Weights of a small transformer language model: rotary positions.
Each number is 500 + 25 x the weight over the matrix's rms, rounded and kept within 0 to 999. Layers, rows and columns count from 0. Numbers have three digits each.

# layer 7 MLP down (transposed), 896x576, rms 0.0873, rows 577-625, columns 288-383
485491474505539490497506524466505491476501506507513494532469511532527505515445527511503514529511500477519496493527478549471471447486489528501472536512500469511466474488490510469484477537539479498487521503509539513568495531494542520498495472481495527480548524510485554494484563492482526519
503498506487496538502496440527503511507510465497480439474505450513483522506448532525452515465496475477509496502417508500517525493530539492528501512528501560514516503484482490497498497468472487536543509493499524507535505498485460532514489456506488522454475516506479510511495473524539523483
543486473526498507529501492507526501487489480506476468541494515517470478458525505511511464518506501466508514516539556486485514483474501466496528511489526519517500473529473480495525542455457458502471530499511496466499503487480503517506481512490524524514450449497508536530495505513456471486
496528498523478511511518476466502492511495486492508502501521539473499485474496458486519546500487504513475488504503489491482510495487498522600495499498526492485473495486482468507482567485504535484496479490502525513503503481502494515495554486508494534478537515478491472515526502536541496481
515511462487484485543514526486504515498500509496489552472526497495486505483497503517514527491535513483482460489538529517521480476498489513491447487501505507514460523516533510561462518518525523471479533483510496495456504533485526543521506486498532473515517505523485466441459511542550484468
473500477513485454492520517514488499462509521475495458513527454452521501499478521491504528505493479557493501500527517543528474534477541487526530490484511526504512517499507524515455474474485538469484475497517490485497475494468528497534520491503532462488512527513508493504510513506475496511
534468504533492507450505455496495492513537491495504501491509483496469466523561515487533507506498483491473485515478491499488504522495515456531530458477487487496519521416524501475484507497529540492475478488487518495508496506485531483544499520496530498454482513530492506521471493490506489512
504496514499514480524538527515537524508488527472495445507491502470497454537455530500482515471534502503514481458541493481490463479525464486483559508541495511530495572520490493489504474471508502501500467476500519520503485481486478505501438465518480508534477502499504507492497447494477490501
491488477542563507455487496463505482490455525509526515490494460495438481511467520503479500485479503459491558534505485494519505436485515524508500520513474500528483507453509510499477523526512462473509517491463484492514478494515475525478505534506501493459490455493478490495473493520511531459
486496515489472486543502550534523515524469547495469511508490499516503483493469517492488485495536506534514441516479508486573518488529501519477511493533513539504533535473505489480532492444547474544506481499492507514460510508463523498481516488509510482518489501505525464495526487550465489516
504521548494492515470499532525489499523499490515505478490504504527533500459494492458438460475509487523481473478512548485493518517498515513503505555509484447463421482509478492502515546496531564479504488488512494494481488492526478475516507461517503516472501518461500489479468511532504455532
515483537466516534520479510512495475508481516538491519532470469477534486524525507491495500457528490449516492455486523494489511521507513497521511497491493524540517504495513558505510546484572460470523490449490468483499477487484514510498516484462516505535493500532460491483516521513463503530
458495503540503496476507478487469510487530467465474458474475556531506455490496474436524494418551550506516490463476554504530490498528506517486519506490527503469534470493487478484509506502533473462488537492461493473490538436498498483519508527530539475499514455505509545536470501454504570496
474458555535521548506532471513546506528477543498524494544496466552493504506484520509489463525523517488511508487539509553500486496518508483494487547503515523464446528496527514481504501485463478549511526481491455520496474488485478512506471488493517543471507493504513483474488477467472504474
492463499527546486510458475506496509515495511512492508490477511510467524495520533506517486535499487503464506486533505458480458484452500518473509502470495487530487525520471462475472490497516467495536497505480500478432497509523510518502497554479511497484496503530508487500466503492493500488
506488521508511505494513503466527490479487522474483495520501498491509522509490507512479484529522530495529530512466529521525471478468532525493499475537517483451460499487507477490499462504507528502518538533512474535503532509528506505547511467503525497554528515466534524488519476500431468498
516507486491477479500471503500483496488509484515526509477461519522463492487494467486483494490524513465442467502485525476551482520504507527491476536506500518500490457519482529481527496490502521475504508465493521519475485473513489515531504457524487555489528514502512465453504539492518518483
503460493481519526486464509460518486472473535509524508542468503523519494484508486495508473454543508484529496501507494480492485497526469515543490492526490532506506496525522537504549462501495550538523512498511537520483491489521505486486464521505529500489498477511483515510506526487484492478
465523532499492463536503574511493488504560477475518522535482532468480521506544491537530510503518458510474522458497546492470500494498465488510545486477468493515497470507513499499487555474507443494471483535527542505479491536477464510523485545493512501505460490458494479515538493469527492508
493517522433457533525506501504496537485533496537435499479495483488478509504510478516523534518491536496528497484494466495521530518519463503478514518509561508510525480484516443507490485501480491471536495469496498515501535496510498497496519506498495517485530512541556517474505491511526511533
453495493500472525502537481487498496511471501504524479550478506492497557491496512524508513461539461544511508556463501547461512475490449444503515510463484494501488477496546495507494526518476497478505521503437476476491480464525505491510495521535480470469495493496469455496549476514486527470
442494494485420511477509472490531506448551502453506481539479551497509522511489544467531476482547485537506504521449508484482485513548450520492454454471509497497543454468498522484525549540497481484476494512498470493517510478541498516491549530487498453507451445520513487491506499541497478477
495508486464527466537471509467445470490466507483547523483471446471519491542489443504547496533514509523498502453461468537514543478515502491455488473445437506463495491522499530501481512504482481498501509502518475501512530490501482502516551488500514512518497502473528497496508521527541520486
474527529478476479512490491492463466517507550491510502512496483519488488521564540496457502525530538456486520495507494505499519538524499451524518462483500451481496534520477510438468529497513463527476497520502537499517508533554509488549490476471506462472504495515495499473471489499486539537
507524506486511500511511519516502521471462500534513458433473518489488549477499519495529494478462485508464473464511523514440468522493516513544463496475482500508553516508524459489464496464504489433531512504594512514462508491489483518483505498478483507468500487494466522451525516496526473493
505452459478509536480529539485479493517512517534512521532525494532528522492498506546530539540522481495470485477476535526493531509505492492506503514513488510510438536500494503538516510496514488500529524506565506490496524499502502528492486540521477526529516526497524521483473528449507510509
458503474501500501509459487498446500467520518451492497497514496498502470504489502535494475472486485504528503493546492486556457502448545508455554509511473518501535518499500522512528505510504520475470509485468489496521477461452460494549502473496490533512514490479479529525482488518503505474
502543477482437548518524508524509508501503517478505484500524487509501447521487456525557486537490534463504504471511511508509506496475478472484503457499489529494497517487488513509547473465513527505459522508492475488540508517497519511484496496479487533496501496501521504473502496519505493533
495453444519531493546529507497517447480535479567518477423498497484492496535515481528465500516471488532451565510467517501463517478503516436529491505524539518488562503502537556471537490483455523565478509511529505482535484492472512543480497542518495511470493518476502496488511490517521465485
524480481459543505486510492491521462519528508490453505510516515478526479498491504548489506498478543499475513534479512508509445506517533509549518510472532501497489428508496494475506432510498531539513497545471484489488486523515516512526489524515539517468524497483528497511493510458486492520
496489537467467492509470547530461511462473499499509478512487516507449513504530513550498491526541514524524476523506452464513499500517506526453480500522476463485456521501456510493495492519465460513521536449530513468502477526485459510520479473511508544558501508507501494512498489522574485469
471486497507509475509524465478491500453520516527505547506472497543491495500493454497474516496488477509477459482522497546558543507522511546558531504515512493506530487524510502509477487489482490500450505496524461479486435473513512514536513507489486497515508435518536519477482507474476475516
489478549507524495517479508469487522507532530530489474485497485460525510476459477442484516492507508498528490511478509504497490487585535478496508469543496509493538499475516496499495501533503488496526456474503473512483492538469450476518501457490512486532508483541493503483484547519552516476
537502514498505497498484497509480519533514536432532496472466503465492487501491505437474543508435512505497509503527467495490472508487458532487543513524506515495494488520480542508499484455511514542480521530503484510497478499498509501514510502482517486486477511481490526519493508540463476507
477491524476484485466483549499515496494493500495514502505480513503530509494513509506467451543502495503532511513556486485450499531509478508497464517494519479487493504483467464486476489490495498525502489521538518546490493537520497556483498506559504492474508537521500511523463523512513495538
523516550511519524471483497497478485499477493533545560445446493493523507502478465493518504492496535497502476521512480431554505491485490486502511469511472515548506516466490536497474491512500522491536528500470464504510498483514509501485485509482524495524520489476532500520513502532505557494
506496495501514485528495465514485426497440481506503512505505474464511446520479543499472498489486486509558528487469485510509497521527478450530490530495458531519508552498527528509495506542518503490468474474519496503540495505520488549451526519504461496489508506485496549488528518508505520511
470510522477470520502486498510512509511496509508451474502518486520513481581514504502565486461469494514515461463487485529515524545482494538522518509442524506528494532482531492483487513492554512515479533462490506484518541510532490497529507523531475479467534516520513512491520527496474468494
510515456538541505515486533504477501519498525486517471496504493529473508545521508486492516509483472470435516512489488476465512562535479510471535481479459478502536504498500523523561483472490470491509501511503503485506525477541483491534492485538519506493475518503524468511499476513504516545
530531507472520497496496487522503520498507534484504508484503520501495492487486508466504527482533509529492515498467501481461496506517523519523534488470489483493483492476470478488523478496506481483561501522485494495508533498458485490504518471521521466473505508480521497509474473464512501480
538447491497481488485508479496429441485459468502508520533483507499498516531481539499504501474512533504543459521454461468525473487481469509483472498491533467481526537520510451481500506518495507507533522485495523499524484437499470469519493508496525480464474498510517504514494528484534452505
498506548484478516511530517511516516479484483503485492508505537514520489500501503459493503506517478534507535475466494494483493503492509484493504471511504493489533513563487453502505495540451540514498467470499494502508477515494484496493475517472552508531480475558476490482501472502500512533
543470477490488468494460498528506508504543473506535509506509486500531545519518521495460463501470486529480452528501481482490437497413523492508523464492530510478524500463503479474486483495511523474501458505502535483464543422492526528538502530477498476462489491521480489529502481515536528483
549499531512465479510512494509548500525514475528466499485481506476495445493526507486527494479524444497510519533487519455470524480474505507474513498484497490524476539510516514521516473496483486498484496490474476502520495490528449524479504488493486520477490448441514476523515500467499491480
514536497505496531490513488535559508504526531476508514491484500476474448537544509525502458507506498476511509514505478530461497509472526525505464554525524468504482449478535517462505511523506517507498498514481502553554482531503495484498507482580499542503485528479485497490450506492483486483
492538494460498518457497515488503513503499512443505527472490513515510452497529509479489495448475496511540503509506470509517515529505512492472525508506500498485477513478486510445535522476501494531438525508491483487533514517499502463499494526504517466481489552507464501465506501507500521496
456485461519503463481526535457545518468519500526502513495531497515468491506518478523505493484510512502496462480511484517492463460515519476511513536533515502520503546448496531519486535514508430438484507500489490507499535520468488463502513501497475480521476532504538496530491503517553511464
446503417495546492458501521490469506550485490516443505509506516474501496489502492471493515520492503503537482517515521528478473498476504496532502465488533497482478514494482498508532508537500514498508503452543509526433527540535534495525539460514456518474504471512485538454468476502515501524
464490508519494498494529521468508470500485503506474478495509477486459435547446531494528527498482520494487494521553532461489492497527541503512467488514431467486528484541491494478500470525486499461535503481522476532475529485505502497501509494506511475513480496513557487494479527475498513498
# layer 7 MLP gate, 896x576, rms 0.0858, rows 578-625, columns 288-383
484515482545492455560505544456491485550512477482504511564532499461526468524468465467523461468528540546519494465496460502450461513516498497489488480485511477510537499515488519516468492530466529523506438502550517496470484471507515508541471498474481453548507553481532489492491484508418527499
494474506516514463525508528507488528499501522533506474487499465485510489502532545491491516535500512474497502550500522514508516517505489504519491517496500474488472501510451477564452513442506486510504480469514552480501535525501533473518503457481476514514528493506507488456479494507501454508
485516512475489465505432522507490475520525491530520474479495511476500524519523472504504502522493494457470501491498541565511493455499501472510546522482505515475492475508516498473493501474517499511509503486556496499502579498510499515525489508550504473517484487479480499486491481494482505510
505506523545522591447471479493437503511532531453508466480520511513494504506454471505482520480499463485503522508509495470511458534571505525473548480466533481491508515513501491487495475489493509479519508501463525480491504480496529475491499539512435525515533490503498541534523502490444499488
504462480500506510525476504531481479501519484529532491458497476511528474495483495477506489509515485528532559500481515510510494472503490499478522574507454492473530509480478550504485538465514465510487509504560476520468502475484490452474479475478463522487521471478504546518491495544528495484
510528458511466465486501493479490498495482500491519479477498513512479551500473460485500493473481491534542455497517515521481502496531510509502532503510523511473462478568512467493512505479492446467485498491461483450477524515457496456519495446450483545506528478505547485507509497471520521539
527511447524513495455529498497485531522511520486518482527477504545446515459491523474474481534491498451488476535502475536514478497533447452491545506534514532508543514479494502514445513469487463523528563468479518509456470484532527511528559508504491490519493496540488524506507545498497546506
498484452558496501482504514491507551545507504528441520482473501472500556498500516487493519534483534510489525532493491486468518505540479520498479536481504493523511480489449502539479505554509479507541506463501536515502501524468479505492481536500477508482507510525504502456501540539489465538
497431494497460505495459509544521476506515517507500499506498508532543514457497495479500503482478492532497478485524506497509496522533499468479512524460505510524493503489500533460525491503543512487559523535536488515489487513524485492538478485511520488492495503510512528472514503523530502479
504526484480521500516498518443511467502529474471458497449484507513474522538484484466494512515520571519422454512468446507497495532470519460487519443496485501503488516472478482504492532486517550524520556511482433496494478528479516537502464539508521459511503503475506506531459503476484526508
451520574521464495472489443503511529528545522506482471522520483491474510511522536537468507496456474507465454515514543518505472526455483502525484501474492443519529522492507459485485467469478487470541470457485548491489472519512523485495505530519404498535556517467520509487509538468499543459
539487495489486512495474524513495494495549467478495547509468502480472583452514531483498464491465533480508472465525506511478505510506480517470490503469503476468475512513486501521466508510518477504521502489525503482462524491465508471512542503500516522464514492545495505513489517507520502499
509481459517513476481488510541532502502525492483527466524475520480538485452473491468518539526463464482486484528493502520482529504502470510467478464544428485487481520512489495483526487532506500546498475526497517502496520525556491451462476519551490518499555493513533562525491502483513502485
481506483479457488512464507518533486519498465487525499489505507496490518499471522484499453541504502528487505467504501491475471479502471507482507525522540514513494499475464514512473482479503501477469483530518497509503506485456521526521528477510484525484468519516517495529497514493501451527
505475509524501478478504487477505474487509494492498505511508535533516515547501465479494480478512489512489489488513498474445497518505502489511471470532504500428493513526485505510506524521503514491490481546499499507512479525551525506495494511489473507493504522480533517487496490497523496472
493524498508471483533484490489463502507537534543522488521442547504492453520508467501466494503492452479463441507477518489505498544539511539516462499543523543486460452543479498550559515497549540496488482479502510477521490484499485542490495450495467549487482523496532477448468519511521519468
491482496531517513488489527498522481484515517514492479476511541484473505529507519522503526513534489505532459524534456503486512481496442476474493536516498477503491508494507523487516507491522489458509447519513505524541495513466523490465499522514491522472478485475528501504526517470511517506
523528401549486500470515526547559522473479447490521508507525468548492551520486465508499493508487525504530497482523501537502525497528537508476472491520548477513483506481475461520450503487479500532494520556492511497465514529552514485466482492530499534502528510501524503504502482451512503537
504498505514501481562479542506489496502519500481509491504508522493520504492506513553490518523524479502494474493482505540487559496481474498523520484503558501483495477463504542488491530523487485521485498516515503499486502521463507500488531481527508488540547449506490489479530453473524526528
453499512463527480487511497474520488526466449476463516508513548489534485493487505513500498528448511508490496487476500548488540496512554472478482497558518492512498467514522495514507503526502470522482494547490505536492499468494478473519482515492536522507517568474534491501484511495544498513
496536499487460502479450452486510495502523496507491466512477456465506500470501527524503503502512502522481533514539489503486488535553478488477528551497527514545546458519498540534504481508509555547519458488510436456498474531486482541515505515502414510494548501488499487481482499501499512527
495509512504462510493523466467487536507489496482503457473484509491504509537499504513558497522452481491465520517508515469455537509503506489496522517521494513510509526539458498517523514501446517514501529481508498442441521502454473504527493509492479506516520509502537519560479498505514524488
515486534533485522502478491512501472508488441510478495508521486502522498478514497475486470583484468475486488508521488530486501518530512514467517480489528498476470509474515494526542418518492523525474482478447506491502506530489482507519459454468496513489506502496470495478538458516462493484
532489477459493497531463552516480495463518467524533485484524508510533524521493519569505511436461497514493536541532497497480531514490463551487487525541515525486498509562519489483510531481496545504510478460509523524502537520503489454469493503467461502498531467492492522515514502493498486515
470514516501495505513508517486511495463503481481505505520501533535534516491492498495502545486469490470513529486479495509474503514493509449481480478522507443475459494525448497505542508485458539540501505458505504512513488513518483497467513521472516467511549503500516466519479494530472486481
535461549509491481522457502534498515518480474495510486506510534490509511522487565505513501528479517501484469522506477525543522485481495523473483488490470513487513507516488496529501453497496524538466515513506511498470521522512463510483443510490516526470500507487507415454517516489469444489
521502527516482519530492515499528531521535495525433511485487455519475446515491520481475552498488518488519494484484488515506518498526505511477520523493522545499532460481500487528482526507507519491524506479489509489482474484522483485482499497529515506488527509500509491496550490517470499539
477498516524506526511519536516506482491497479502448523512509468515515485487506472522518485485525532512476497504508483488487492474506502537481511460478456465476451498500486505497510501522462534493492512507438468517487510476512507436526487481492534544506495532488479482516535511515440507510
486451487485504540498480516516513480513477501511501531528513454525515476493516485556503478463498492500502468523505502493517541542425529469528529452476504522524484473510512527515474515481474526488455539535499470524468467501546540488504513507533472512485495467537483490482470508495509482542
467506481517524497487517499481552515501471549494548504478531499499487543509520466501509497522503497534496499512490504581507499535490502586505515517490511510536488504478481477464469493509489467560522473474492532467474491495470507525518498489499519508533498512527510510508497517459522519495
542514486506475502492475510473525486496496476469467457494520495539465480492507460501472509462504486531475524500493484497501494505495511499501498494517480522515496539487476476518495492492502533516495544521521506498460484468534553476481478439517492523554480530558493540435436518524507501466
514465501594537469503461452447456480493537531480506466500471478514521514471517510488546501457494503521504519502476552494511471518523509467532505461499484513490456528501487512494518499469506559483482497504463482485526430488531527465553531556495460505468471504524517474513483504512477528511
502457512511500501506462483503467489532523520452535513536467471527492479479492466456437468536483490484522528516530540502483530528521467469485527525521512488498505499464541500530497506475493528506504538501492465543504493510507495514443461479512477524512458539469498489435535516499524463480
517531486491501540519512509509472485527440481468483492483507469538527529472469491529472486450558500519509576488473491500525498496520497494456515513562535471504500515508486480471505490525517501519519502523511486481475502523487521506485509483481503492501477473499547533462567502472513528489
496459457504494506508509475521508489509530469465527502497496535518491479521489458500510499536469470498492544487535459531462503514520477503505495493488519515446516474492491486494487464470514479493525506488523571498494480505474451505467501479482484500532497499535494473478516497485486514508
480556502499463509456463524537497479499526505498466487482532512499505507522513484511494500486467555504478504487469471494456488554498512483476515495493534478495494498531491475547489474485511469529536537491485511518468497529490519521511508477496494564486512507491435495501478508479482480507
466484497470492497511518498449547490503477452490463519496502496482493527491531535497521503492531477506511508525499487473501464476496496480508503486512551456510472482554531498485546519483493527487497522489527480516502482503486512460528534501475496507515505534543505430505550468543542501515
485498510452501504463532472517496490488515515446467512475534457511464510483514567476500447538507470535531514485491485492487467504530494524469460501482542477517512528515491447507475516537509496494533530487507526520480485481460544505504542517510511492501494527525525531522487504498504516484
549557478509491486518471460546490466517538527511508484420492484489524470525522510484510514449501481490505540483551509477479504506453509475480483517455509492488484519493495464483510499518476477502479540539548501504501507488512496512518524493523516460532528517488501474518482492494496475549
502461436517499501509500493562531496495544506492508499494526513495517523526550544490518503505484500486490488483441537546492497481517487492479515510498444515519513502481495508485475483549571505478494496463495536523465522493492490474473488491458514543491503478512491527453511436476522518518
446468521566511460498496489480525482535493526495471498490453497535527510539476524483464509497520532545503514514533505523496443490519467456505481507518512532476494492493520490501503488465489512519517462495526439523487534503506497509475488510493485493507509500472506487492529504554507465507
508480494457485442504502502481524492534462528465495498475504471502504480512544470504508502492503513552539494532507506498519458478531496525477526571472500506468550511493482491544504484523516525500491507543501519493493505480523494509546516496457515494520492467503517503492509469461497484520
480541481538439477460494496490480510510502483530508471522473450543489479483471461516494507465501514481486513514529475468505452503500515521535435483510500530500486525498483460497503479530493493467515531464522480467494517514499505492520505499510472498513510520507538528555497467508498512494
502460462517514522493534492536486491459544483531487542534495460508470489531520516455521521487540474500483505488513486485537516556486485498533478507483489489483412478477492500518482499477524563514492500485503488506487494521488507510481510537505501465512540529511513513521506503509481517506
542501464500523471491508464515447499525479515510527489539491490516496490450520482509532539466492530508504522475506514469464518532487502527509503523534532497499472480488470480504465496464512537501520537489493504500505484475502514494478527490506509545534515481506535474511471499500490512508
496517502506509477495465483557464521549480521522521505495463503518522492508470490460490493506490437485521463506527513518484507534531456503510496500488541510508527503497549456500531556528492533481513452569484501496478495454552523481507528469475488514496521505530505483472541520483518544551
520461483476498521490514460473463486479530498504463513486471532484503489505511448565558475481495534519523463526490519509484490493471493522493485477458526480511462518490495461522499499536477490483471506460470476540517487518491536534500484554484463511506491488472452560518521542492506510525
512490502501496509485485532506498517512524461531553501426471435472562465513515447493474515548507488480500478482523494498503502493505531517466515521449500502458501528542495527505526502476495484492470488508479497510439436526520503485525509515522513476490486517505498479496494517470475512511
# layer 7 MLP up, 896x576, rms 0.0897, rows 578-625, columns 288-383
493506476524480477531570541485501486482507524478534518513486491477475512517521505476517469509485503524499480499506452517487483520471491459539475450454503491479499475517506498528526449503545518519470468543477488455504499487492475526541494519527466507548531511546517508504511543491497541494
520489455501540516483473519536456506504491485474504496465482468500501518522514514517476516477520506497481505524475521484489500497485518511498519497469486509505502481512522496501507465494480496518507489519557513448525486491513496531508494528494522490483515507515448494508524510515553473494
517505506539491481524500505495550473470492462495526500531509450513506528459496511481503500524512526540509527545523498493523490520512486498503494521508506505505485477504519477492497488507502520504528518528516490529471520526472524458523511512492485516510479483523529487474474563487515497480
515510472526513436511492519511514537432502481522478518477549502523478482559537510532517461540465528531503463482492489471494544520523464539512482463510493479531471489540496470512453508510545501520522482481543583491515521504476533442492501479501484504521503472466561529493504483479497478522
503489468446504498511507504478498490530476523505517482498488520475479509510509480481498535513499513489519482508480490479492526459466534534517489488502473498482483464516453507512480514532528482543483498450536482515544503491519511516541511505494531523532506490486525523481500518484531518504
497511536474504484516535517470496490491530463508511466505520508494487525472502520485488503492473524543499487505498504573496481505490529547511532475515490491477474522509519465496473497519518525496522466455513524489517500475487472457502503538509516509500503504510585525500485500505460464494
496503525473523504491513489525498491529497528504533538507478505516484524480538504505541503458515471491505464497499479480483499463528485515526525494546492482559524515495411519531457477504529462519542542479508509487472526493505562503504538491536434514489516500529492520465473531523483466527
530490541540486496502482498505494528488461501502511519560526480481482495490461513461484488516488473496531477528530533530504493536469496518460506508495460475489508505485508532519462522527489509450517524480511486528443505476495512475517501528506458516491486500499487508484548497475528478537
498513478519501514534503466507514492507517514527517485504477546531514505498510541513496488484528503497499468496513495490497476516509494487455484502454473482455506517481538511445507513509528536505523520478541523448535512468486519491508490519504495467497491481486484513493529511510503518532
518515538533527516492480539500497507498503526449509496521505519518506515476491497483517504515484508506536477559488498524501463499490528477525517478450471464501484485500486530493511541502469491469464499538541493521458483491477489518464528511537488517527476483525493503487497520484505528517
491481448470511483571489498509500484510483488499526527518490507522577509489471511502517490507552531461503496504478484472509511504491480516531527516515509509490496477464501498493520493483539486495506491506445477525531496494505525524491533452477473467504490481505501498443538454491473468502
529508489554471491459538494522529520432475509535519520473499538512511498525494514489536491537531469478552509534502514547491518521526550495506525503486548479482578525526523491463504482480502507543464528465541551491533493504544474497507469492541501497512494504492477507525531538504510523550
461503568502496516479515494475512492494481510468495503479486445488489521543546488520496533491536518522522514483495455481533456453490568489515522495454555515490469514461490480474490544517509488494521506507472510492513489485462506480506492452493478454520430580481481479483486473489466523500
494521478474545515506498527472497502500526514480482498476494513512488460528487488499484513489501526445499510484499467498516532537514525502491510527470432521516442517520532480505500488518543523528527532475523515498458469501496485501514488502458510471503503478516504516518501444467513509497
508506451469529521520465531508520499509518496549465511479456538497519473503492513526490489503464502494511477501485465484476488464493468465536505497443472545523482500520467534547498488521474506494464541486495486484504495558493478521502507528519515500486506510492455492519484477491455498479
468503487524532484512533541526515494503492442498474511517517464523479567484493529494533506511485499488548473483532431538488524494527465504488504528485565473497526538495501446510502499481503549504510494503519487478521489482487527434499520503549526467499475488486450505480557463523480506519
494496524500478480507491476537490518492525523515499517490502485509481469468523517517489501444490460485490508515541508510510518516530532498517473485500497529510509542498478466525497500482517511538503493485474552455523437502527495510462507465504496541501475557505488538505460521522529477498
490502534528537468532509534529485446479490507561496489481496465497500504524498508505519518541482459546521500500501500519454518508483509484535491458479470466438502495495495515510506489531550463511488502481467531507478518514471450498503491513513521517507454528458548513514548465498502515524
554495479491470481545476549486500491489521511520519540537483490496507487496472492506493481501519498500533490452503510547503518481526486504487501493498491500530468461496499527494492486507507526503531489495512511493507487464523491501520556485524516490510502453480516507515497461510491527506
541491465486493495491538496544492496467497538482512499486486477501486489455529517490492518465530500515513497493505462492488455476488473503497529490474488487514500500491523515504449494518498501467527498494501464530489494516530524480480537504522479499500511458511481481472505503476482534496
500519549493529449557530524502515517502508486511544483514458510502506549457476512515480485481543514527479521464568516453523483493557499482485467496497494516514521495500520505519507465505506522538485462457502487468507505480477530489537508506522490514488545515500494536471483474482475499525
533497468548542476463518476474479551475525468522525490523476507497533478534522451492538466506535515493492478507496483539536522490537498503528558483491502531499525489529521523523447515496506451515501518548496487497483497503466511484512520467481474499482483515498479511484549533516519520464
502497499471534499524497474481485521512477511476544481464528485513560493494532471474544526542463531533545531475497515510512511514510514486524496501484490487481446572503497518494560480531512523557521518508480476548492558491542497498493533505498501484522505494504514502516525512487463500510
503526474481522491491520524511472467514513496486476462466504527506489521496513519492487499520512536502475445499537509487488517508511515543477515463523532499473487561501479495523472535505458500471539513495499509502510509512515507500500519539520524529498447486507542490506510560481483507519
525514494487490481512469505516487495533504534526509481492497464478480477516455506469493483484483538539461480532524507512498512519499475544485524491520484549520540491488532513457502475503542465477498464484459509511473498491494483495507492524500490516502479501508492527511518518486501502517
486522529490511505505503505505523513493492491509494502477512487504534473462514506483536492485474496516477461520512517521493551496442508490511483481566495517477539558521529493503467500513508524493476539485497456478512483508508514491486488529533512524507538502508486516524508533468507484515
544454478477531485489525469519526489481479495504552514533482571501529493520508499546497479509503477508488479511502488489489487462449517496483438493464494496504508482518470489477501518490500529535512490500503488545494493521468482531500485519511469483528477540516497512460490526468502525479
500507524517506473478518495486526491530490520534501504482472486491469514522529496487470517491475499478437472462502491477497486520513507439519482537479519448473497523447465499463501500508494540503509501481510503465529509565518472510521492540518457511485532466490502520511529494499530490491
480474484477531539473496510525525503490434468479490495521485503490507469502517473480484492486523481484500537483478542494523508480518540513518538474515504481474509493500491481467495507509491511539484497540467472538497507475548464452472521538506500474452517496525510486493486523476504495500
471537492550510464490480527493510542510457499533498498482479499533485457492502545482489497492507507571538456510515493538477468507523505499462519563514457523501500527535495493525498488481472516500515484513509465509538446504495479450470458494520503508471450491482476488509525495516520528496
481535490538507439486521459535526515514477521502461494494518524439568495508510479518461474529444527521543471511538495511518526499473528505531517490522464504497468453494537475516496497474484481464489505501504504486552511512518478520532511538512473487475488479493513487534544425539512510539
476541523479532504532467501513528515513519513509477495529482487456472473508500468542478499549495536427520468495505478553445546519510482524499499499493489483458486471475493434494519474511558503530512471499505488506519503459493484523511462499480554490512443479530474487525511509509533519500
482516481549503488521535514533529512501541560483509517522486495543490553475470523463469481486485505521498496536536489496485491498526507487502517494464506508523558465509503545538542505497520546511508429445490495492540487515496472477500476475558498495465533533490515484508511480543500440490
479537515546490473500509510460510489526511503477470448496520486546470486522475491543488478516494544484530473539528497570490496498504483550512483497479470486541496516490494500512485493507533480496513482514535474507473518517489505498502512464515487519496491523495474501517534543491475490519
501493519467545500505545507491487487482469510451511481476471502492466532521492516506482482474542510499512491512486500475490501549484520537558480530484481462470485454535522540512488569517481495491471475518483474537537477482487501522523477483473483477508522487472531562499484470505527484485
526498488541485462528518533476496533473472511530523496507502500491523516509477484489511523526455451496491510490510491507517464516535484470480491487483521474501477473497499477488485531511497515502452480440483491509536488437479491509477513553513492471541497531494536502496467470498559490485
511447489493547545456508501515543471479524504475506508483510533482505517494484501523496509490520507508502539472524511516460543496510488429541514458505539513495471466483513522511496499510508493512482510495543546489522512515524503508521495519505475514483479483486463437506480490504498472481
527533468531506492466469479457478493538491496483506470497458561504473474526495560561499538492535526509452543506488474508523482473510534522527553481490509521525519518516494512500525477529495484485474495487524503483447503465494517501476495519508508489497488529515508501468511463460527494528
520535482484485481475478520533507526503492483523495516476486527484505519531528566507504484510505442505469515506521495504492482508472500494467521457462502560530549492496533493513530507507517483498480508465514479522497526478481445518522510463490486519515536470452435518485529489486480519493
503505513507509502509474469490503478523457486528462575510515490512494477484539566460522460487496500476496533478458491467532512531489537495516488449482494469540504483508501520542495486458477488534519451528474504455464516524445502489552571553448506522474505492507519488478482549494545444522
470526505472454453480498448487501438508489536467461538486507514500497512519515506511482482507500507559504492517517503504477495520503481477521532517535519518490487501548507545494501491482497523493519490495548486508485539464559470463497474502509491546483480492515495435447544461460519508513
496522476516479478512512477506524498505534462527499471520500513509495534491526487482458469509476491468480496534463514476466506477518517488506484484501451494501498490491517506451504522509533522476472508506469482472494501538485494507513512506500500533513535487520492488541494513505489494519
509497521530486502483506478506524493473506485521479481478500484532526523502486503514473495524504472475467526516510502501509471499501472525487530509517496516558497473498454517466491501502504521505507527487507493485479479512531503485508491509535485483482531466536531529528500538538518521496
484502487520489518486534503554488503511513564526427503523502517492490458524525493503503519484475493475583486478538485489476494541481503458483474521482527472451479473462527408549501515524519512532528474518483504517512481505509496495548479496480505534500488522479503477470489469491505528538
526492464517469499489490517522535512528525449497533486518509533483507501478492533468540503485524504519498528494495551493484502515537500523517495516504489515513505481512508513502483475518515496525521499524496526485492453503489517516440538517503516494515526502442478492520497507496476516481
491498468540488551547476483469508537457520494497503537512547528533527560545570524509524511489535463479526483467463467522464509492495516468513546502483507464530535491491483494496496483511479519448477509520485514494495526509481480516523468491512551479500470461507526523482523465468466457462
493508509528456501471514439492521495536496505531490495486501492491485510480468505484473457493458488510505491461523512510477452532475521505510492487445533488498486493495509522532529490523482500462510468468474516510516458494511488476522520511488469495478466534508478512517446517489483477483
518514486490568496526483508517489464503481513434527468530496535550533495498509490506499438471477535489489511513486506476453498524535499490502527519510522463472509508464535504508508500468494491512544507526476541484483508510493544497485487476472488484488500542523511481504518481435464484483